Part of a small language model's weights.
Architecture: learned positions, biases.
Training: a variant of SOAP for these matrices, 129M tokens, 2014 steps.
Each number is 500 + 40 x the weight over the matrix's rms, rounded and kept within 0 to 999. Layers, rows and columns count from 0. Numbers have three digits each.

# q: layer 10 attention query, 256x224, rms 0.0904, rows 0-63, columns 112-167
# k: layer 10 attention key, 256x224, rms 0.0917, rows 0-63, columns 112-167
# v: layer 10 attention value, 256x224, rms 0.0871, rows 0-48, columns 112-167
# o: layer 10 attention output (transposed), 256x224, rms 0.0786, rows 0-47, columns 112-167
q0:517514511509473517535542477528458442460489519523467494514487433516548540459508479507501565538479484506455526588546532506504548469482491544539435513591530520483464494507
k0:484483509510531482490516478511440518492496483489518521434508541544500503464499500465496538483445478522490534483470515483515496504487502508522459530529448531557470592501
q1:532526565536528431544497469522516487476535496549565477518489521480478498514487474460408518557516463480453480522522454471482502490562480439563499487527550486516458489564
k1:477447522535493476570447480482438502435501573514525484539500495529477500514494512529463508511472462472504534535486484519548484492495496460510545413538518492547494484510
q2:496544484468539469520443568536556454599500487462532521497487461466475488510499506472466534523520492518538522471472440502490542525476505508471523493526492495487462466496
k2:645444479510528479497453531472472439533467537488434478506533524461455507484452500438508579453490522533513480500472475508527499547438540508480503499493482465543475512533
q3:556545510443513533532487442530451495530530468536427512482466524480564495486551557477520476502496525523507508439530485548503512427486436501510456541548531492520522519446
k3:525449542589496497473530500554532501468449479529523537523444463453511501486477523508479508450463474505569468451510528565513522554512405579507472463462441499469484504436
q4:511477587529560527515414471533509501476493505453535481477543525460462474503482532452480524504484531496461474474505529458463455492474562477552479472518490533434504505568
k4:495499492516487542504508474496525480521540522442534532478507427470533497512473530521490561519528500479495491467454456455475491556473495487501502553495508571535511526463
q5:522488504451464523478522510493500568532483485414464536489500533516499497490538494535599536452555462485463480500511538528496536498515464481509474495529502440489481535553
k5:509472566520479443521513506550504448540519522508459513530538565549435483508542546546492437444497461474523515518532571518471527529465460435545543489518507504457517502423
q6:512538475499496496513595513518519498510499453496459480445436449487521504455467424474524520501492533528562529429560444520496482461520466486446471537489474526544555495518
k6:513464495503520448493514428505491460453500518521482436518515504466517543485496583516556454443556498520510450470565540468520438475495448509495507543496493511501482484508
q7:500522510468514494461541542527541442542519472480454512535528505482527539552499466511560561470533509532508508534492504545459567504438559486554555476476459434465527463479
k7:471494510443507488546503519506525459505468537467455498555548497471498481515476457485539511480544564543474481455542475481507516462530514547464503500524405444535511462441
q8:466560524511547447480476593585510477534563437479483456504446538473494499474493466505446525561507438529565446544525452496479446446515462528477546504521525491508494474494
k8:449480576521513466483419510473422494463550496533531472490534538552497507482494522520564537469508464555486487535490534454498492467527485495497504531492562479538484500497
q9:453493449503487497478485460489479556526514462530500524464410534498491419503497492548459492519467496543597525501470519507490472542456535532469466565453469505427549537448
k9:512487461457471536499502524474501481532472519557483549464501439524545462541565509522452528506507494497525438520544479513489535486483457490444471607525515520549507507451
q10:560435529537498579590487463490468480475503530563545512458515515464585478517470536494504546520501503474561450509499506533524523444515469525546549453544553522538518564464
k10:556530499459510488468489494517520502474526542485511532536516482458553540544511564475476483572485512480514436515448527489445462532521469478492437456511508499536459521578
q11:511520560474486544437571413554496489527526478460473488489483522577536505509511551460515522499475484493500521502500525457461495466511506518504496520474468490471533533539
k11:522508500494502556503512522494455507481454473443446508595502402484494538477537468553524540543460489526468499513509465456467497533508549487499508528471483454529488441508
q12:483566455541432523495470511529497520499442532388509464439490477450490517469479491534515503514460500468510556506512488468443492488480481514508502505503546499546521534505
k12:527543463509495542462458455535513503538512518494533534447452496492496516507521459478466427475451500557478421490540535533460536496472487570575435471504529475556460492467
q13:489542595531461496386498492479470487473516566401482536480518465484496510472555499492552471392520504510451564508484557495468470558506516520503497489434443540517471474463
k13:431528422540563508452543535521495486505462505471460545482561507483525495553524511489515465450511506495476449526509502487505549534544510466527496454500423520456482461497
q14:480488546531509526485468499526431470482526500475486490404527493464507524516562453509524527545470469565445544476528506463527526479506405449446506437519550503546553532565
k14:511531545547476514545494515554448529518520464546544532513532503469496559483509509485453545534460540477503583539513547499524532476521527500473483455496481482527490544445
q15:510477492557510498532522584545472497475513506572529531483472514531517523485520478481496486526494512482520490495464498454554505486585485557518481493427494490443467512526
k15:565437529490468522551499498450453485460435500537450482532499500527523538459528481479517474480468529481501514527436472492536491479540531513467551523597551528524497493524
q16:495559550522419506488464458509451516568493478487539540516462519511507408450506495433445516467496464473515513420471526489508589492538540417467429569481495450401444457475
k16:512489430508455507519478533435483490460459495487557509510534603528421482521511501540517464491477513496517459502474498460545599527465497514452515524499493437482471447439
q17:562510495548450463478526528503423500442412510476465500513513518533508459552475536546470450432499451515469573531506518503496518512536496450499507529480527515468414509441
k17:458474453458511524491461523486468564486480499577520497474493530552502498514601479613475488485460539546558434445484494495564472491451497485539422483523516529491511501516
q18:502500537478489503513458531566494466486466501474501481466456504466443493516520551520516465449580589481515532511463563479515531460448516494499477469503443486505577500472
k18:512538498509500499446461450541499514490501473503456547484504501529481514506507460456533489510441474573492556482498536493492480533489476470558528530445497484516503482491
q19:507459443510451509478489461466517545418465498494504457578464555466505454472490549564470498526419524548557529506507532465534524509480511456464507492513515485454562499517
k19:469508429529505527448503516498487531525472578516511520527502556500517472472496512551531428506478496505495451471538473468529518515467454533476497549504540540506576549471
q20:538497478499537492501486472513583516467529495473451449507519559544531499566494465449434462536474566517510495465509475540481509483458559504484496447543484542463496535535
k20:567465535509483505498472519475576484498472481481459494511519505534519474529450430516395513502501514479483458490516435469518466529504499534516438406569534559529480591475
q21:510463550484474483500502618448443503490528494464486510504470440488515506499533504530501467519531446556449537555486529507504479491564512586474462478505545501458587471448
k21:516474530465515491493497521485453482442532482547497520556555490455538508481495520422569504470489506563438512462540530563501535479477517495452510541498545487507497488534
q22:489527500498493482457472582480495505531443440535590447500558510472448528551536467529495471553507490522514431548533509495512566492491455494554539426520520541535484537526
k22:415474517569582496548441495481469533508489494504511534510523453550503493502551485543445463509487469451498484504515438474498532453477531531581478507464457491535497551555
q23:488508513552491584506485450537478478463506490471462509507537501513468488506506537472448494518490507492455552450521463529529488568509517488483481545600527462479511491530
k23:576516523448467530520522540512462516429476507409505500474529524485520434503459514460497502528471537552548504496499474504536546522497500502515484497466583551523491484511
q24:523518533470549503545457470540475486501455487453481522541505533518538508489465460472495441526506483485520476489513451478489560529501506553445518562453506537465462464484
k24:505499487479478543535504562507480447468505479487466514507486490521512453468547526485519460481493527523516482495470526433517501496385508557441555474476511485546483436489
q25:464498492466460526531507508517442455494546517515496490491509478565464454442518522412476462519491515486487468436515517506556442428522558496552509554537630490560471503485
k25:506580518525451461490437535466468512555539508460488527459494542495530438420475476496519540489464483517497513461526555489485537483463481498465510502511518506526524495538
q26:569477534547473468499433512478510460512456487480528511460467567507516532565489549538525488574515467497523478492486458568543450471524483544481513551466520487534530534488
k26:515523532489519492487443479514502488461523520460467537478424469521491477449490538504495492508523536507589527468528476495531571398484455526522511588533465471482516511463
q27:502518505481498482511477543513552445586474478466507524460487548478474467503504550599500570509550471464469486453465506462538541498531527487508489457473495536448423533456
k27:541526427577479541498509494513530470544533525471488457549504555579467490512520488563495508559531431480506459576435528452456526522480493494490484503475432517530434491487
q28:493486454488477431445555549483488444476491543425530537581492473534533564476497472519467491480571537547495501484460485469496546520487539491537480473532448420511459493476
k28:485479475481542534475484551450521422484563478509508469561520515509534495429509538489521633497499391574497489536508538520462521520534506516488514489491479507514498463487
q29:522468488456535470516496450451503454485487561522434520495480512488545499504507543498506547464509438472523444512487480541527577513532445481527516567489482388482492476493
k29:478528518496486499483522489534485529494463472474518509510482441505520496468525481560491463532539426493536478498537478504501465502488481481458463491533496472403521485502
q30:565527569509483496503479508519526503547477497551553514526461496521537458524420504501556463500472506553545465507465496524437588489475521488477459534519504456510503448463
k30:519503555475528520481482594503493445475524453437510571574483526496438455482520540482457485488446427502515482491458465515481527456451494544504482540485467498525561526517
q31:573527442444480547516480524490509567519491497511489440533459490521474521485479489521452534501484523435445557514516516482453497532524467526469472571455461414479438513534
k31:527622514531421487507453474493478477439471462478463533523465474467482563529539561534538517555435396463478516534466508517520482461531464416540489455466485472452539541527
q32:464527531569490521538388484440468430496481507524502506507539512496521573521576542484462480458495504496448492539486529496531438439503488510475502485475494395510555461510
k32:456448500462512503520480528498461573475453532520518529485547447467495580461500539468530526405546531552521469500536496498497544512547497480545449500487446461445488538471
q33:475541527485472409476512443552479430489476594462518483431502479506500500561442546500431511539513540407491484467459551504537486476494518559503532479570425528506495476524
k33:520412578490536564482457457530475439502494455395490472516532499426477473472483536521433488500503537486482492507453460505546511504428506520521475523520548531474487506488
q34:492476499476458472495511469512512494504523460495494516488489460465492492528508528519497572542492529441486493487465444463525469433484483479452539473609477548551512501498
k34:565527435549444518525462459544455483474495480511503503543493504496494439497507490530466530552452505514482511557452466444515495525541508500479564465514503485514422577500
q35:503438483508434523451529508482519421457486546515582491529520570506424492518560503495440482459457502529498490444570473507506492482448524498434499427483530500472533538508
k35:488516512488485548518454533511582534473476545527589533531461510458506463470573484558437493525515484499474482471539487457485514520492559555461479459442538530499506515568
q36:495467494445495424506473529527565577560445530468537507529545458532436500562539495460479487531502458519510589536430493461464499446465501457431454510509417444422482518504
k36:483529462458492555547482455525458576481439500447496495519525490509482521546497377471551489515464462534439429507409446447460536488527539542456420458475520478472579458475
q37:491448426514443547502503552449539490497500498466528529464453446515519503505498510461439439553473472579564451550541491539478501543525500481616469477543460511511508435555
k37:523472520510483509460526452516477523452515471490543572510516525501516452520473494512485558472498521529543494524560481451486516516525456538547478510462463538542493493487
q38:481544528528521409544553525478485527531517557403417472472527458509508392531531509481466455541485455473528544521448517517478447493436532435521514500492547530502465499478
k38:515538521488465501524479495487430514537447509482491517518480451505456499529488493509460490476528528535558478471450529532524562473431499476470484509538517475516421436452
q39:523555484478493512485523494438495518516529586531478497501485551539513505435441488574510512452503481475464471490471489492551488557431481591555493457459460440544517552510
k39:509512519476471435471524430538515470509517506520449467488506551522507531456511459537529502615503499498502470497481469567501536462489502467553563457515522502488493471507
q40:519554472572490568472546576512448474470514533572530488481507499556492496517481524473519516494571506536457477540495531510484513485481517475494496459572564519550454571574
k40:496534517456560518495443515467420487542510445502508535504428499458576445473518464505484483489503505495447480502532485493498475470519503504566511532544521534521459530535
q41:486450527474463520479509522459460510483410486547461487520560490581499465529537467472493492471497520467515544500487510496512523513488485473450530459471471485506512479510
k41:478469493488553545511445466511491538500484464452505502536499571505512514476557486490485514507522561497529464520565458545509537512511526520509503491484508488484555506468
q42:434512468525468455506523523546467547522471561429513542536509516504543603513487497544495496492528509524516515519551491493491435534477444504477530475476514499530491481511
k42:505560513461534550524510541448454504520481509541535537521556522476523467491501547533436519492508574555523550532553583445480466473512521468509438479530450538484512500481
q43:496444460507446523441510491543502475465516530447456465499457513485523447513487478563479447523494486528568552497461492516493535560500542493475431547500533582434524455487
k43:484462538527470556411464508446524516489474583478537513541506485503510496461568458553477498494502531475524524473531498565528465515512510512476506545514536512477525540517
q44:481435506452498470527494494498536569537502457495505469410496518513468525559531488500448441497508479503524459591542520500573499533496459527468539512502488526499496448476
k44:513520557539469528537498506570478497499517481559511501499490489532430475494532457504554480513527448540472473489541489568519501533487469481530572430490511523485540449484
q45:493462445492527427526448511477451499542538543491541444515463533463522510536501488447463561501507555558520471520465521481532580479481484532542519509510463436537495526499
k45:525467511453518490531525568508535491470544505524476467450479446490536444528502464527539553494520486583485473559525501525449527516485529491462490488517498459516473515459
q46:451504494555500508512536538481420490557541454547572467500455486451527441464504481557525461490428511446445502512602495470545557559423478543562521444473586564487485495488
k46:479462464559526429459490575436484465453529454501571472471492468444490524487513520556471436546489519506531519507499519455460494486403498525489478484504478518526474510504
q47:442453500528471439477519518450480521512436568468506488474517467510540481461528466497481478570504450523508571468475463489550491470455545460493478509412493528512486504503
k47:481548521467547522520518453478513525536464495545442469487548497473484470458523437495524554543537501552457507532461417557513471503533526510468525560505544458519447516529
q48:493414511455447488508490542533491518521554468456475449436446575485521485507477499489465503449477565520468442468492467506499453540529494516478499428491460431535466393515
k48:503488532515452442476510490525530576529556456560556514468480486519478456489454548480515504469561443483509512480532520478562509511542489477498535487511500461485472476481
q49:533494544509522530533453437474463495544454525441503492501490523502484479486561462510466515473514536479511455538553412486535529447580575540552483539502531485493464490484
k49:478479518528503569492565529451515527558518527573503454575526415504436553445494536517515506456470505434478477569494475532573524474449558524569518537505440531545550492516
q50:529487488516536540499543496548553425477467465434507468528539513526544481437490490465497593494483482520494503511494574501515510537456468460458425505486464445529512495491
k50:547512529486502518509513503474527548542454522520515462540536521587472463472542483496513506486457420573529496514491521492453421510529529563532499540579453539447513516476
q51:543483436508498434550554440507471480489491554474441489528535517466476522478456440524457481546487469477562529461441488463490490468502464465574511530413537437495494505538
k51:505470478467494481466540537511500430462475550447462468446535375507472483514534504586516564551553531524505552477482503471527483496509521510487461525486462510491501498453
q52:494561494510508529495578448480465495502483494503546501468531482482446484453510650481508532525496543441474578474515528504493479552526477501531506572463516495533514538489
k52:522477415519431504433534399472504535530535493479507549466486498514496498519456499459549472569470530507494501515498452473455447481504509509493454527440557533515471466493
q53:573516507489489464546486501438561568546465463484481506472448473511482459464495490521465529572436477549472511478465519505538524453486488447444485532447523499512464437514
k53:459521439466471472456546463470488486480526465470535500550511535493501501506546517527570520529520416516490437509454520528499514509485456481418492511471528487488470521481
q54:524441533537502425482437571526539522490587502505553577509500516513498529527505509490445480559521446530411474488490520475536567429439495469531558454513426492475506489526
k54:532526547550505517506439549529541507508494522503488499467462457501473468432500571467444558454527520468453522518407430500524463557502474553486559452515467466502465511538
q55:500519514532515565482487494526501467523496467552538499494508473458496516520451570469560506489526466509533495494565483447445486480507558464532499535438444488554502493527
k55:557488549557544505492528502483509482505495501557483554524482578495528513497489495447517441487515491525505554573496479499445450484455455534499520528411472487474491497534
q56:479524444543451570481458463523464481446521542468516462516461449514479496512532482563473519491481489482466466507525501541476548513503567482539563463526472562518485490502
k56:477543467462428463506475513506534533497487481425479436500509516548452541524544501453429505523534520468454457511521486460443473539522498451517488479502514472523488491538
q57:519544517422506517478532502529502486485465539525428464497462488511523527462478523513477515487464524498511493424489489501468527490531493463492544542509504438502463538473
k57:468552542502473508444459470535461503546468489541445507499520436511515421518476508528506523512456465489487492450510547463515485497473526507454462509498527505508559463491
q58:415546533477538444440497544519542459531496477459525421506446421468567480563520501526455495536535456500500508481512468530528511449519453496530550448497470518544458477535
k58:487512486508462467494471493497492541445530467520564456519486503524467515446573452576500507442525444521476522589506472539524510513467554460516506497527489475560444503442
q59:526523486496470545500587496515553501463454491445464439544488410558458529499555534461453454499509514433510436516443538515509524524539413483455505511501430437491479482496
k59:526453517504431448483541429478537487471499527540465528508544543513490480504470524475510508524485498457530482490518490444557533542454468475549500483489544491479495487540
q60:493504535544503420532445561488497566495488501488564509525537427524461494535518520475482537547473546419496441491493460470519489503565500448509442471527507494473456461479
k60:465444516542531454496441497508505564516517515470491502467543499466458555475529486497424509423483515515465499458418499480468519486487440526487533499455451449498534437489
q61:493525523500534510458501407611478480438469515442440461505527453502487519566449517502486529478508505511470548522578517467534508510536526480542524547557492470593477545446
k61:484498530490481521470518492553508562536473521547462462482487553517532441467468504471519497534539524472547498528532478496484457480507457534505472464476507514527497463534
q62:521562529506502453476488472505504616506505492516529438508478495486516430484471480468507492511577537480493484493477492499465494461522443462518432491510462539545501397473
k62:531461436528479511485557475489505531506540530467463513487508423493501456510480471533502539496496488483511487519464523518532500531538422531567514545492511512419518484492
q63:468558421470541497507530427455503553526531499532584546495510526463456484520486540498529442496486451545549504459509522487564536482564497478540511558474557490478545552531
k63:489412496508490545496466494503512508492513540535546415515526489549535492495482538571470477532490493508504476442512508469503467535455531499515550549516527549468458494525
v0:432523478432488466532485492510459527480549565505479446517510549470476503576492503472550491462471507493541469509531502470504499534450515499488467521524544528451486510499
o0:610492503576536508522503553507542481477452516534518492470502501539497500473483536581506468453578463507551484484461522575508494501537480492480527509509433467529483476471
v1:489520501476494454559528516431463505474516522432545475521511493430527462526436528484429608454499533451514485491502581482501484487471497513474483508536517459549525507510
o1:626500492526579505442391511497522568457500527477453493514474459553486551469549516476525490497538564493452504587560489509509521573501561527498514512527500485444472519476
v2:452513522576471536528535445466545593473524458453492533527570572574531441494608550525484499518488488491477477425524572450499457511468469543520447437527465500449540501448
o2:540491532504534479557427536489486456541481464560530448441456508420452560526485483506480547508472428522517519582497484540498505533523504550585462431500534454497481516550
v3:540542471447574541544507406514476531492488454434482461524476508504543552480415530516446486532525562496468506536554502596446601485527479465477509496529514494494420541519
o3:535469484567481524474538469519439445520440492470535510465560510469460521505574467435534445502503471451465507462477531500545485530487491457587506532499522542566588497522
v4:480533500493480507484516484484547530557507499534491509453511506504526475478482508518531484534544476502463489570524495486495503589495497494452439533449518474495560422470
o4:496514533492468411483514531476455467442518518524576514487495489516457532554535484487511454526491468485582511511483545559498492559481463508487554461450510453503495487482
v5:566471516523496469535456542508526505474452488504495485516441500573496484460522503516527456517479491485454530553489556450504523534574550443531459495503502459509509546575
o5:498507486448511478500510497505430453505546443506462525479558524466509461570513554495431483415551558479525498544450450466427465496457395523489532545428450486468492467467
v6:466520444469468511453500507455509435490508546480526505566461573412529537516462517525493520440520557457480431524495521432511466519499492504515483520580452505509489495531
o6:457461455509534466489484475445461553549547505496457459469545504545531482521507527468485506456508517472476484552468508520509566542542532477423590456446489538502519490538
v7:462506480504510521488515523554477474491510490542477475458538434493468534498438535537488476462443475543494533475523572493481555431443500482498505444453495511499495525490
o7:530504479482467501528514495531540562580478553505501540500445518526547432471510452507444558550550482505473466540509463537551486509525528496426475534586490495537456486465
v8:544536515495446558484503530539526522517593555492547526422487468489507432527487490439529552496549559498478503548439484456499509561525508531511430530454477525532492462478
o8:427517577468495441467436512531539511492503459522471491557485443483515583476553555481513525480535449540523454371497520451508461501531550435433552429502503542506506467488
v9:440486399515537455401515526417465514518597433445412518485557505527466503510424555437465525444483459514511454494462530517514469602469535520564596449478418438509480552492
o9:571505403473529568536506513559536497468434558556510533526469535512502494479504463540494508432498480517462477597480500403471613545562407543547447580516514502532489462540
v10:439434461498484556511472492524577511568499457449568460562515558555513513513501493518532521469546508486505494474466467518511487475468432500529549567512523531501545498488
o10:558536515520450437463544492459392553493452506509449563478503491439441458469509488566509475467453521488469519566518525514468537504504518465535465467479431520601416481482
v11:507537528434523544492522499463361483522514513481519476522493555504478540495430535505495513511440513482516559572507519492481478501490465470439480470545615507479489512542
o11:555442477532496517504470506515546511515521491555505483504530533490494510569571454540449442533485416480498514482515440491556559445439513430549442518539479508462510500490
v12:470427462464535510540519517518574594554538496496506474500526503499460488597433472492565517460487501452502550531472462493539525498457428481482478521532519493493445546529
o12:460435545530480452506520532456402456473513529473461494519490557531473486470552477522414423475532484521470529487491479485508515522516470525497554433437460499460499494474
v13:460387515552447518513534527513599529450451459517478418469449496502486514488452468501563483525551522530479419519478530483504458502473545424548551470492501513455482553491
o13:461538536476540439491530479439454441484503481499484491506462474515489520498546569518433466486534490492502513479551536519517490560508480574486462563440505541532497476518
v14:498546532494498495497532500530492567500508436461470523517515519507507467493586524499484467466486531453431446493555492568503432496551546541492575535433480485512533506536
o14:537547469489470482509524444549544470472462489456523457554525512508427484531436490504519501453447536530530515541499542435504463528494372540537480442566480510536468480438
v15:513465511561461535496492436529531516539528526498490506528496437480497528494480513536472476508487485449508452461512519463497483491476510542491464498464515520491454549454
o15:479526482517502474456510488466431555523512512490534550456543490480469512517540512445431572539503501514466465533509455473533534480470459440493541522536484516479538475477
v16:411540492515510467453487479557529589536585479485558434508479513454504472427495382427505485504549507489526541466562482436540508521514471480528474510519472469446473524436
o16:580456486510514456547471533526474442445424503526493492471421479554515430579463575557557491547489463478564508480482501567435509437495521513384507501469564524500516509510
v17:541498550492421513510499492484469484485481528561529484514493422550492467533569483514552519446514447510534510523498491564475494450470490487435491506511470528431515566557
o17:554500479530515496483573489543555474525491514416486519514551537506540497508470498547505540550540564460534476462594481493507575554443491464505482495458488520549456526428
v18:507512531455440566512547535513530495506510521472511475517505586538500488528536495493494552504508577463567511499513509466459489555518522497495472496534456552586471487530
o18:462445494499505488559496515547496465452494452482436537513580478503451476461532479455568511456536456507519427462464566493516503480511531502503466512462461491517511476484
v19:464560487592496478451488477522469469512524557480531560523547474456502550439479473541455477483455508445540541485412512521507474492472520466492523485506476538517531505445
o19:498506531457483531490492510495469539503509527576511509494475502533450501548561516481532531509518502496509486530553550508507518554557514504496483514469524512507514508501
v20:492553517490482519459454457492466474441508494526504525519478486485516507514557554509553459550520454532547503485476475410618511485454545469472513421537540497481459501514
o20:525450459570474508538578515532440493568505574500461424459531442491502461468487495561512496494477523483510471563440494585530516508461453536527543581501471487511504497452
v21:505439525470531526517547482469456356559529518486472469536535445539453554499435563495526530494452562485510463438395488464517500436478500539523467492478483508494523513536
o21:465502545392452482519507575497520589571558492501421586450461543521522507431564444584463432541510459548488430530504527567480540519490481477574473471472462417501501487533
v22:460510508546526517450496493515470481532550482566470443498452508438513513472480479528505426496525464569485555383448564509437437485522453446470532542512501585458490406500
o22:510505530425420530548518510494537476468521518538466483432465493567521517456441454467485599498435480474519416496522467558496547514440494532487512527478489474471567527484
v23:530498442511626413480508482415451510452509498489551510529546512484416484464528537508556497526485520477517560506539521515495490527511582541451510473508513493512477483485
o23:502484454519427498526428477586521484501482592482529530590475522459507502498517486573440509471534519495508482437478450497514442413531480460530543479470529473464521554542
v24:503505494515488482505497498504521481534518497472505552431454540458504482443465456463543498565517584547458508530560499502498435545505516486532508510519510502481469468494
o24:479526473500487496516502476483529499473490517490409438571486488513479476499524484457454436492570486476490534472480438535523477507518540551570476526465466514505452473538
v25:458482511455501545417453522525545529511496445521495536503525513477502502486435514490539587493523563429476442491524395452432527530548542521561484505482535510491528529440
o25:508508496519522443511535536471532515510492485467504491518448553506427484447525539472439475550461532505484512477477565491524434546524482429454460473499453482540479478596
v26:472536465566492364524458513454522486477596460483514498490513534443472487477516512538484510448513518480483505487499468504479546588515488507518543453487469571544449503491
o26:477569463516494563562515479528583548437431570430525432501464449475420519482499513502512520456554550510517498517490467510550417509570508503511532475485545453486531525497
v27:480501473425479471578490468479508490496520527483483480533483505478460493512552499509538496551451455529531459527495485489447492539463516503529505463572485523501524532523
o27:579521463513512478514507521487558492463573456445535471504546570524514439532517518439471523502544523528436509502503585569492518507465537521480524478428554510464516490473
v28:511435537517509581478535525472485511479424568467532532465519478528459481514488507494496545499500504540504518543539578583482490488474404532467501487442522504527541476462
o28:462547478542526529439446537516478468550594458437466493559493457450572578511443480551518534489484470502460569478513464529512531517494527428485536566490549414509473508533
v29:498471513499539505517485492457427535474489480438463496560454443487505570480530545541452443517540536519492501457504496483606467498518473445446494476469557515444512518539
o29:507487503456494456472522469569483519527520470532486468519473536450517458557419472497507517439476447488524537479597506540503508458507474489495581482531472450490499512494
v30:541585472472438525536523500462493538493518501471518476620530488452490497584517587504510488444488464479534514511421573477551491569471466539453453484526496490469488521552
o30:484391521528539571528533524565550443526518528519484440455539504478555587455452415550528555476542520601478443624538396538477532435492547472445545509418475532480542518478
v31:487468544525508487507497468525502538508527440503523532498527543545548598473506456493555513494506487506508501475552456490520517508458499525528511526522434495481480505540
o31:491510495467480529464532535476444513435448552439452434511565568480497413517455520528468413502486521470479523509415575464474520498511500512501467548510527544502463548536
v32:472455503472532535513511471528576531551608498468458520503457451509539516496459482502549487538476547457548502515510466558468506473474508525510488549501571473445491523513
o32:580516517498515495444490536473422486562475499561504535547444460542536497543534496461400521559489479521488496534462564554498488526520486502509479514520471479465517462469
v33:528510491513498480541477567530553560491535476507470551477444429540503563445486476545553500521535460503489506513503483455559506507504545513472472479608503501540511536487
o33:489429506470451438457478426505463477494443567525543431486535513461519493518485442385506460511531532509449507514464518507479509469467531504506544543469519494462510478510
v34:486495533447460533507509491555506543499567506467518522531498483518497500511517520568475478531491498504480526499473509490532437517478482446506483507472566467445557479536
o34:493533511523497526476520496459544500512507502582508482493453519496457467469466466401471486495480463518546527469448475501480548505531524511521510445458567590506476491431
v35:527535474518486453529538545487491544430516554484437554477492527499406459530500517493501571451468487443502524485567486541439576480512459502490512511467501539461500470451
o35:524430534483522493523474444553542526503456476539576400522497529465566599541469476539439471509524529536506523447467547469508498507473552501549502453566498507548513508534
v36:505500523539522484516520496513499473466497548467409526469481413528524491446503530480473522484507567529558545493506473540500505589448444521520564489511451548511527467517
o36:571433509514444529464475533485503492528518421463537493505572536479523523494552521488547530554456448475458481488475533542522521537534569468523511526492514358448512496486
v37:512549438522499510470471506428543535552499425501507477526476533506503508541563529517469442452412529567499549537517565481513445474547530510510482483487517480555502473413
o37:535490490479476413536544448504448451450465527533467510527521491478501533457477483459530557506548508490462530452543489583434525496497459557503510483518439489451485482566
v38:457534478451455495569539528489472472561462486523468498513500459569459489522477506482499469454398531447488518509401588477499447504436486504498524486580526518488534533527
o38:489501535562511468516477482500491502443594500530545490430516517444467539497527529493472521491539481541504478500580541542488512592481536562556448506465518430473491515486
v39:437506507446465573456482574495518448488463530521494494503427531518505503526477473514503517424468514538544529472501473436459522442465478527460443471576488485452466482490
o39:529548504470580518499512436496454436515534480497429565485534426465550455537503518473438503491553418475489584592513500502550513484562527490453544539496504466450447441431
v40:536489461443534517581583507494456558478490495473430477538507478500481524527421471539524575484502480470505454528495468477527437527482486537488568517472507516500507536574
o40:439473511505427518479504467508422503531479442469532529430512500530469553477479559528525444484491492513521521509494556517505494517539504490450520514454517502521509484436
v41:572507535438480522462541597553474511535494581481453493531498528465508524501486533550494552512500468442514522475462488518501404500468562537429453519484579507529500523501
o41:437497448464471535497490485521508488590511482526496537516466435521530501511468473461483508518538555563566529516522515460488545454541461456498491476458489458460484463458
v42:501455517507527530434567589469538485485446505501526497547570475514545493488455492456455516605501434512559503490478523476548527482495544492480423470515540491504461495521
o42:531470527472548543549416443504459498525555497562551549460477519457500556528561503536514522446547516496520457551523452418454496511508493488541488529483482512476560507530
v43:494450489513414409534501530461486393472498501495500471553435413496465472532438503479545567467484503500468501472518506486473437519490535499490518455487541534516520435503
o43:512439518504513495448569477473501543483554458506493543469548472506482566414550571545452502539503596597555454489516494478523556457540444594560561547517443446464527526557
v44:460546479472551531533379416479519508493476533463509485486539483549524509513543510515479511453540434503487508467574527502504501525487453498474542472491480513560514472438
o44:478458434512504525512513565505482502511612521535526513519533500444520498475488487494539478482503531537515486533492476548535467459510506562504554527541501575495515534561
v45:516487515474465484484516511507561526479573562477522488430520493540491528523489461440494546498480483489504504505424519533534505516518520456522549488484534546514522454547
o45:495484511571501531498475514537460481505610447527509475550474570495506572478517523524505491546425480450517492512557453426449541471526461490498517483509494556455540527474
v46:525446470441544514444460541549456512542519422548460509569541566516442531536471522504507466454435551520504474502469480502550459530554488504508479442499462459524481484479
o46:492582519512518489520496485488437536538515525454476520460522562493536481466504524492505506590500515479542493539494494469484562531453476510513525474540503475520498542500
v47:511456502453530540462552555536515484547476447463509507476519454454478533483505538515529452549489454496505523478475499485453437511438505504556546529528502477533509502507
o47:520520517485559480567521447523453515407505527591482514553436504458504510522534489537507460431469502432482470524478492530569596480509481418500521423453546497428493535510
v48:440460572581464528507534457457419483494542456567488465484486503516492491485490571509534437571537519565467450508456498443504477536495465477524492478472587471451509525493